Part of a small language model's weights.
Size: 9 layers, 4 heads of 128 (1 for keys and values), 62.6M parameters.
Training: a variant of Adam for these matrices, 7322 steps.
Each number is 500 + 25 x the weight over its row's rms, rounded and kept within 0 to 999. Layers, rows and columns count from 0. Numbers have three digits each. The size before them is the row's rms in percent of the matrix's.

# layer 4 MLP down (transposed), 1728x512, rms 0.0377, rows 627-643, columns 384-511
099:511524475505484483549492525513508527525499496506501493504539456490511486475480497501535526496539509475494502518502470503492537509468491489463495527502490519521520493513525474496474492418505521523502495533489536506510480544521492493559506487490507486499481523484492494490514491518494550488536488485531512527491525499485492478486513495472445452520534471451539488486471502462483514519499
102:535512505496487489514471507541531481503509491489523559476493458472511525452522505502497473519452507496483486567488514492486524490529505513455494482449445469479477499476491477481454496492528516514491475451517547472475487512482512507528506498533530475480511537479462521498478469504501497481521550495506485456495468496467530537519474523455530540515566479544511491555464496508485496539550
101:545523500489522494499516508545525497509517471460564503506484487526515464462524494498492506500522494551460532499497523537480473523505481468480509508474518482495515518492510536507487463550498502495486492486512543503527489490463521510549508501525478452507550499519465548490516516499495528498498452472519492485473532555519485480488488473512437484513506534511519531523486515494527506552501
099:535448507513517504522525470443470482490480509507510488490518527510477494528531515528504491534518487492462535519500470490454495572539495451492527523479482469541474513493480520523466498486496447528463485471511525529526492511455511506465524495516532513414504476467460493568516516492471489490513499481481501490508515587508495459488530491519466538549470535490487483530488498504497479510511
093:492542507497526527512475508559510526532466520463500511549505451521495454557482527510527467499540450506502497496495510515473504453498566489519466508494496485511522511487537485459520488463518477491466484521503450523528488501502488524498500519466456490487489453494480450491499484498479520529531509511479543477551514496465500519521502528516533479489487523515549521473496536502523510475485
093:486456554485509483430492487461496517509450524491495485500500478466494461523500471498530511504573512533514567520529502529512492518514503560503552438486504501464479481487500460527504515460472463501499438484477493523500479485494510522495524483514463504561500512515496546498520494513493478465484500532544562503511514530530517434494474514488460484496471507473488460496476460491503485524483
095:502497479526488513487478501535490496547510546489488502503501488500488491527527492504516473536496498495461479470504499464483498474499537510489540471524490524491473527503472500498553541472478517476527451512492518509510458544474558495525500476482548523478487445488488504474523494482465486491519474517512512486448539545537467490469496541496520497455487519510494480524473480523543493498501
117:534495476493485465499487455527571495502505466465499419502493500531500508498502510493518498494476516493466472486553483528490457502540484492481511500514500486505445483484531481506486473470521511491483504501492504515491510452518502486507510482492572517504513492444531475505471543524429522502476494508521489512508512481503496501500464472507493483521479474502454492502495494509509487485493
108:479501522508547499476513548537504511487508467512500452500540526480512503491496515496509503440533515493500454468498544510503516502470487493448486500473526466529477516510493524532482516570513467460525524477525493484458516491482470506491528491520495484445545546485438522537473509483514520512453510515517543502458501526495530505479474466482528516484526517473489440523479447441453480474463
090:493502479488495521543510508499514516512482464518492505478479543535470483568469535470501490480485518483474483513525504465513500459515504466464521506494501546509494502502483474493513517498487488519521485487527579514496462504487512495515475505479492525481507463485532503524576494465446505531521534520508520509518511528513476469504486524476482508507511519496520524513500498462526520514487
101:484496500519505503499484521517478489516515478446498502502513470466526488521471465477526485454500489518496483495526537518479494492487480480475490526512490483516517525544472516504493432497504454501500525531542521508502468516505486508497504505509535524483501500530494517499482511481530492508461495506496525450472511499522517438501426519562499461524462477473490509484471474503534524514460
099:558494527446467548485517501495518489534502469528506513547507460532469512470549445536477487487515507474483461497450489474562448503521479509498460497510528564508535501491516477499471502577503504488536474479512534504513558582469476478505513476502521488444500490513504484512505477553492497462498482493511505499469484509509471506462505479482493504512473527513510513513511477510519446462499
105:512483571490487512521439489527506484527485490472510477493461484501505524525502455514509511529490513543511529529500525488537502486558519523518505525535487491535526514463508501457489488466511536509507534494480558505514491501491471556473538446501455540520475518486497468478496518485516531512540508533530584484491518499488531498487508491501520518482513507490480467464507484489509470555452
108:497468497516471533488497499491506504511506515499530500542518466489496520501517508522503539520506490446454475483510533495552503496438482479499515525446494481486434475479476537517480466507495519499506496546516473494517489523480536495490460537478500510550484513517523500485505522461523504451536506495458494472494488523511493510519495493459471507507501483458492498492510497513485459445507
093:492512498488456465469464507480518506521507566520474501507512478509497493541504501514548537485529502513519509514516542517518503529489502511473494488507504533469472490534482502489541511466459480471493499510497503537508526481530463536479488547531502486484483509489504523464534519511549518541489525538527473503509518514544525452541475513539513460498498532511494473515511453461497518556534
098:477484529466457497476505513500493520506501530454466500476447515489504504516480537515548481496490529501479454464529495468459471492481522477462516442501463478459524468485532473523554532515462478486537486483437515469469496501493496536508522484497520496513488471472505507495536516511477464477480514467500489523499502552500472542509529524473503524469507484510504501470505495493473501509511
099:475465515492527509505507515485472467470510474503500450517500523468515527496497488519485468487496519503455466495460518463500488481476444467438492528536568509473454491502551515499522519583501526490563507526529448468511505501439497476484554518502480484461466506504491474488498510546460524531480462515528474506500512498479489506472500468507500496479465495485527508485506571492520479438493
# layer 4 MLP gate, 1728x512, rms 0.0391, rows 628-644, columns 384-511
102:483498525519500476556469430542521546512500511501509486479539485499507528518503496493505464490480526549466493491499455500524459473474473501464462513526452478528516532470479462533497491474499501481460524453517463516503495533559508488494490514447531516509446496512561533517477497567545521457481524505498525482502487499469483504544468543526504480521540527497523493515527503503485532474497
104:488508495511493539525539492496493522491459521446491505509507476508530488495511536521501509482455517510450543482502485518538490472542508498527463479465512495478502511521524520495494507462566501519472468530500473525514471439517497487425466476491518536515447526510501497470442473524502522493507477483532523498530494530491499467500497489484547496532490462510488483484495479510474502520476
097:446483519498459503513509477580517506514498516497518501473505496476475482495477473515523462461498536502469505496493494512492499517478534536504503454571520485503510504512502485535493521488518500515491466518474484470545485493470534481523498487500510540497495473493505486482507505520522523516494472498509480496491469461505470505465437539466491481519483471505517525490495503523450538460539
098:493465531484493517476488514498527515489509538496558505476497522462533511468545506475459486508561450495448516501484563502509478462490522531506502479495514507484536508531490456541460501489534473459503500499420527513478519507494523517495453500526488536501509490533491488492447471506492544508458510516538506515500539504518511519460502462468492522481484492466516497524470476480517488496556
091:478468538508525506414492491522534524470470523529520482494523501496514464501497508459550496498519496508480502520497449487499496554478509526519484508502524514506503526536530478469556443485482496491508466432479468485492530495546511493466496503530513514512528494520496516509502520550516515531468489496532528517487488500499477452494503522504467502485489532456504506467495459480466493502505
101:517496455468515515517465449541480531529504504475489504497481504488526509542499531496514465486563516512499492487540505523491493527451479507515497488546524502534470524564543499523530508487488456522511460490493486491512477500483532476514486518493525494483489501496463499492513489463511505487488476480504562514504506542536498508504512515502490508495496508472495444479500470515542507486491
116:520464501513497485461511466513451475518519470551474544495509516463515505507476547497501495509546483480494533498492507462478512494521472501488510473502534497479539487513549512452524498480484478481498482482494468492515483525534484494485522548510468537475492515470491500507487489520518477480490473514492492516458436497577471484511493538501511473523526523503530497499515491479495543471557
104:489475531495487502503503507484500508505504501489515517506512500477491497501560514526464522507522555509493506496460467507508504482500548567563497511497583498506535441511519494479515537451499517526506489454491542494501489475499475507462526465471497489493496494499529538504468500499502502506469461535522528558514474505531509466504487477494555446522484486484474476463494538530550527489491
090:498532534545520471483490467514473542526510509510511474492499476498526520494500544519543485480497444522483507491515491515530497516499504467518475507526475539515575492471522518514484511486492436499471510521529454527484514474498531483509502489526480500509452522527514491482494530549511500459512504484546463522499535500485430457510512506507538480462544500494513518541499540538545518498571
102:506495478494511506518510508508427513481510528537502503520499469553457503477516510492494506495490469513505542520484482506511530539525511499513493520484503505527528495519517510480517505482469520507479488488501512473531484501497511501519527532474433491492485526478488475500531513496483514485474470494487467504506459472500468499552525442476514498504519527513496484474503498517451472521510
104:464462459562500491532561495546497501517469498471469509448509492497537504515498464490520518539450548534534517527546517549496538512476510512536466521460521506503499504523465461502522501452476466512441478534513503505505461506505494538519553465460508535484479493515534508471485468473530499485538461516456506456537502509478516527535534487538479507471515522482512469489528478575498478486519
101:477496524555532528518485469535475520496493511474484480526480518520495522512523520512501489464513517501489534483496448530497508506539477516466508523496476495489499458529460466519502492468443473511503498516472555511504497478490477501450512503496470475507517476546523475508519493528497525471483454452529564521533510492518475488503520513487518506546480509477482436455499464521470494520477
110:525507534528500498503477483480493504507491513536492538504515472471520494509514531485535499490479530534501503555478512497514487479519502536555505512495490521533497523480509441522516508481522456522461496471529514523435466496505495504504509506508476518547515473481503511472477510504518514449490485520503525567454505548507475486501504509572452525441509514513527460497522454512522489516490
098:532485542515505516469527507500497486492516517506517532508516477489491503499511465504475525480513491534500545548481486504510525517489487497511505489502510490519529506479499494568517500481499437474488502487555485479508496498520491488462488521512474472480493560511511551483489459474488523515506491499499521475482443513519499505483472478483496503471489519511497462523478455517488500524504
101:480506510500497508498514510469513464518549462511523498475489567511551528524502515539498500516504549500480523510474499531542492483483440508501471464547501520526516533527453509545487473484552517491506507490470505499497514483500470501481461485505505493491494461493489498514495535546506504485499474485546500541487494493477488465494477498494530428476510504523529498523462515522507512516550
102:498521509514466516513501489468489496528450521533503545484508503504505516485498465519527550540500419499534531523503490483494465480489557491526503498473483489504547498519481473492512517495527473522404453533504484460466542509530494482507493483479527454531465509501521512450500449430546510446486503515514527485519460492478518486544511486514507465498523532490509469490523464539493547530494
101:497508508540503477504497519526485472489492491517517519521521518556532506487504481503515495512502538482499534566504476555556508464494485522499532444466529502510515525472481518484491501488508535528476457474480516471503487469453464489501497510517534506508457490529497546480485497527522484490504523491517508486434457527472506440531455504482495494481485456479551490475508487534525526472533
# layer 4 MLP up, 1728x512, rms 0.041, rows 628-644, columns 384-511
103:526531474514447456491520529480494496500488521491544512517482504506499491507488531539521498484476550502451537515517530550504535499502458492526495499495486474520506488498528474511462546509527506493491508479476456518457482491477546487453471524552506520469488559445463467542494526496503489520483507505541487519467529503479492486529454507492534482469490503517498494469507518476501507453531
102:532484477501481460569477491488477491502464467498486513542502452450542498549464476503491505523482529504499509522464518535557487528487512532549513479523511501493552494485535529508496488499521465496516453515519530557500537465472546498479483483500479451442506526489551453508483447441478492512504507483508472540505440457476496510452487558490522503503508467480521515486513488527479535493483
099:482494520513463454517504517507469508436536491512525519485519474504508461487520491516537495501436488472495464498481525494478484553507508530526509503473489509523491509492510475516498461491489493482501490488501538517535488488440523489470482538539550489487474465472504521514463523525510475486513483467516521490502532472479502499544486505475504528488487503542448536499465506499471485478558
092:480482498497468525544510476481510500477488500552491534521488473510456552496517511486476482516477517511514516472531534458500536509508452486469487482521524518466523494526551482500475518501467510495514482507509494507477466474465468524490442514549526521502479516541451481493510530494523488524537497514558496495458549474520521480491498542455471494484489461441488465503491464512473441510542
095:469470450523486546511485497478541513485513513475521513498514484532472542509495560548503506485512513536505475464475501514527554459533496520551493509494511524519481555513530466494441496520486524485489507528492522534495426471523510507524528519519554530463515515531474482470523537521511497496491460500536502485496539529441479449488518542512531505497530475494517520488499512532547542460516
098:492475522517483524529496510439478486446499513506528490466481512492505459501463491519505492487495470491482511516455501486477513458518491509511515478513500513502498523486489495478493439511515524447517507561469509469544480488511464532479466470458475520502470486470505463515489512470503526540547467515508487551513478476484500494513512512440520513506492473509501586463491505487470524503516
118:482490497515472522497501493530435539516572456498511506481508538485523500467479502504486504497563548498471504512515539495509540536492495466485496527450465489521489537528495498492485505478490493467502487477499471467459479495526498498485519520519486524466492475553541493474506495526489498468428469480501449475477495485490518475494499472523509494467504529453514474479493489515496504527510
118:442512508504515498496508515502519498495472506483544514514571508489520498505511487543491527516502498520442480491510525481472542465480515499515489518506545485515508508510494457529504512491546524506525522463499491489510514478465469500460500461474500490476536476512472566524495488515509548544486510457526504527489501536465552482495513467520549514541468492466506519485471496476547517479476
085:467462491473504535546478514532501515461549496511465464487464482493519516482478512453516510470534487549560487553490547502490510509499469488465501494517437499480473494501531530494549547520510505506489524481521470493534505427513524514493462451534462483489516494510523490511494506530513483475521489520515475510521498443480502498486488525484488480514533537465423496509468501501496509486524
098:536480478535523529535542480479474503513520506515519520479528484486485448523528484490492501505466504474493510532530462536517485524518524547500460500517491423518553493540478542491507498515487508502475505486477541505517516486527488517507548481501492487468502518478524518463525449450487493465567484498506516489513474460513500513502502493482506480467496525527519478472516547502529510496507
097:471474440517502436488510544491481507508534523503504486503459495463476497503484498481515517472511516512520525515512519489463509481486474512547482479499521526512583531568531516539533527471478494529501484559540503517474495522452470530512548510451480502497488530536496465502500476470486466500462500504518484517532435466518546491485522516483487519477516508471499522504493497501508490538527
106:518498502467508496521506549525531519451547491558511449455521518525476499507482495504476481432527491500512484517511489492475528531497466536501484468502490482511477467500514457476479562493499511485479513519474498503528499492517538558471490504504468516532531530528546499479511484505485524466515492517567499531477499479507525503492467531464487506464476486506530520547496475489530479483516
109:517555476493478500534514444515455488468513529471506508511530509490520522513470494474516536472487554496479495459509496496518482516510508489498518505487505502471483539537482507504517531493531499508491491509513504496480493488533536477506505510490504487468477478445428500521488494470516524482474518493531499489489545480485519503457465469460521479535514530525488508493464486515476517555479
093:505507484469487514508490503535455499505438469496490532488522474467471533506475537499500468492507493463483482451493440473474478537478512487494527535517520462544479538430552496488543522500553518510542525485455471515520489501508515519503515514495490489504518547508461473491541484504526525479491500455515538524478509517511509513507554518443515512525514478496515516468498513474474507484473
097:479454527519517506513531477462494527493520502467506481457506497519478523512546500560500501518464446503454517518481532453521523485488515483487490467490464497510511534510519501482524500508507498528497525558489502497468460519496510500461470499546492525452497525519478488521456464509539539518473503525519505479524509466517522497526493459517538494521521506520505463535504499530512468533507
099:463486508501471474519490481464507502500438499478523520489515514514496435483459479539487533539477457466520527521524539470529468530521510483533530446512506505488492528550509520501500489491543463472466499501473468499476531512486537492558533502540518484562482519494451487515515505473498490475506518465502446493483498511443552517518535488500500519503504485472539502479513504507478555488504
098:490526508523548530513487500504495513488539493507490523490531525557513491513485526519493474490495533545488507498520499496455514463481496490558538516531506552517504540519486466501464540484514504489527509491489490490509502441478515511511517488495482500505487465497469523503500480537513513489542485480504516482494444523488514505471475502528537525512470473494533481501504454519505510466503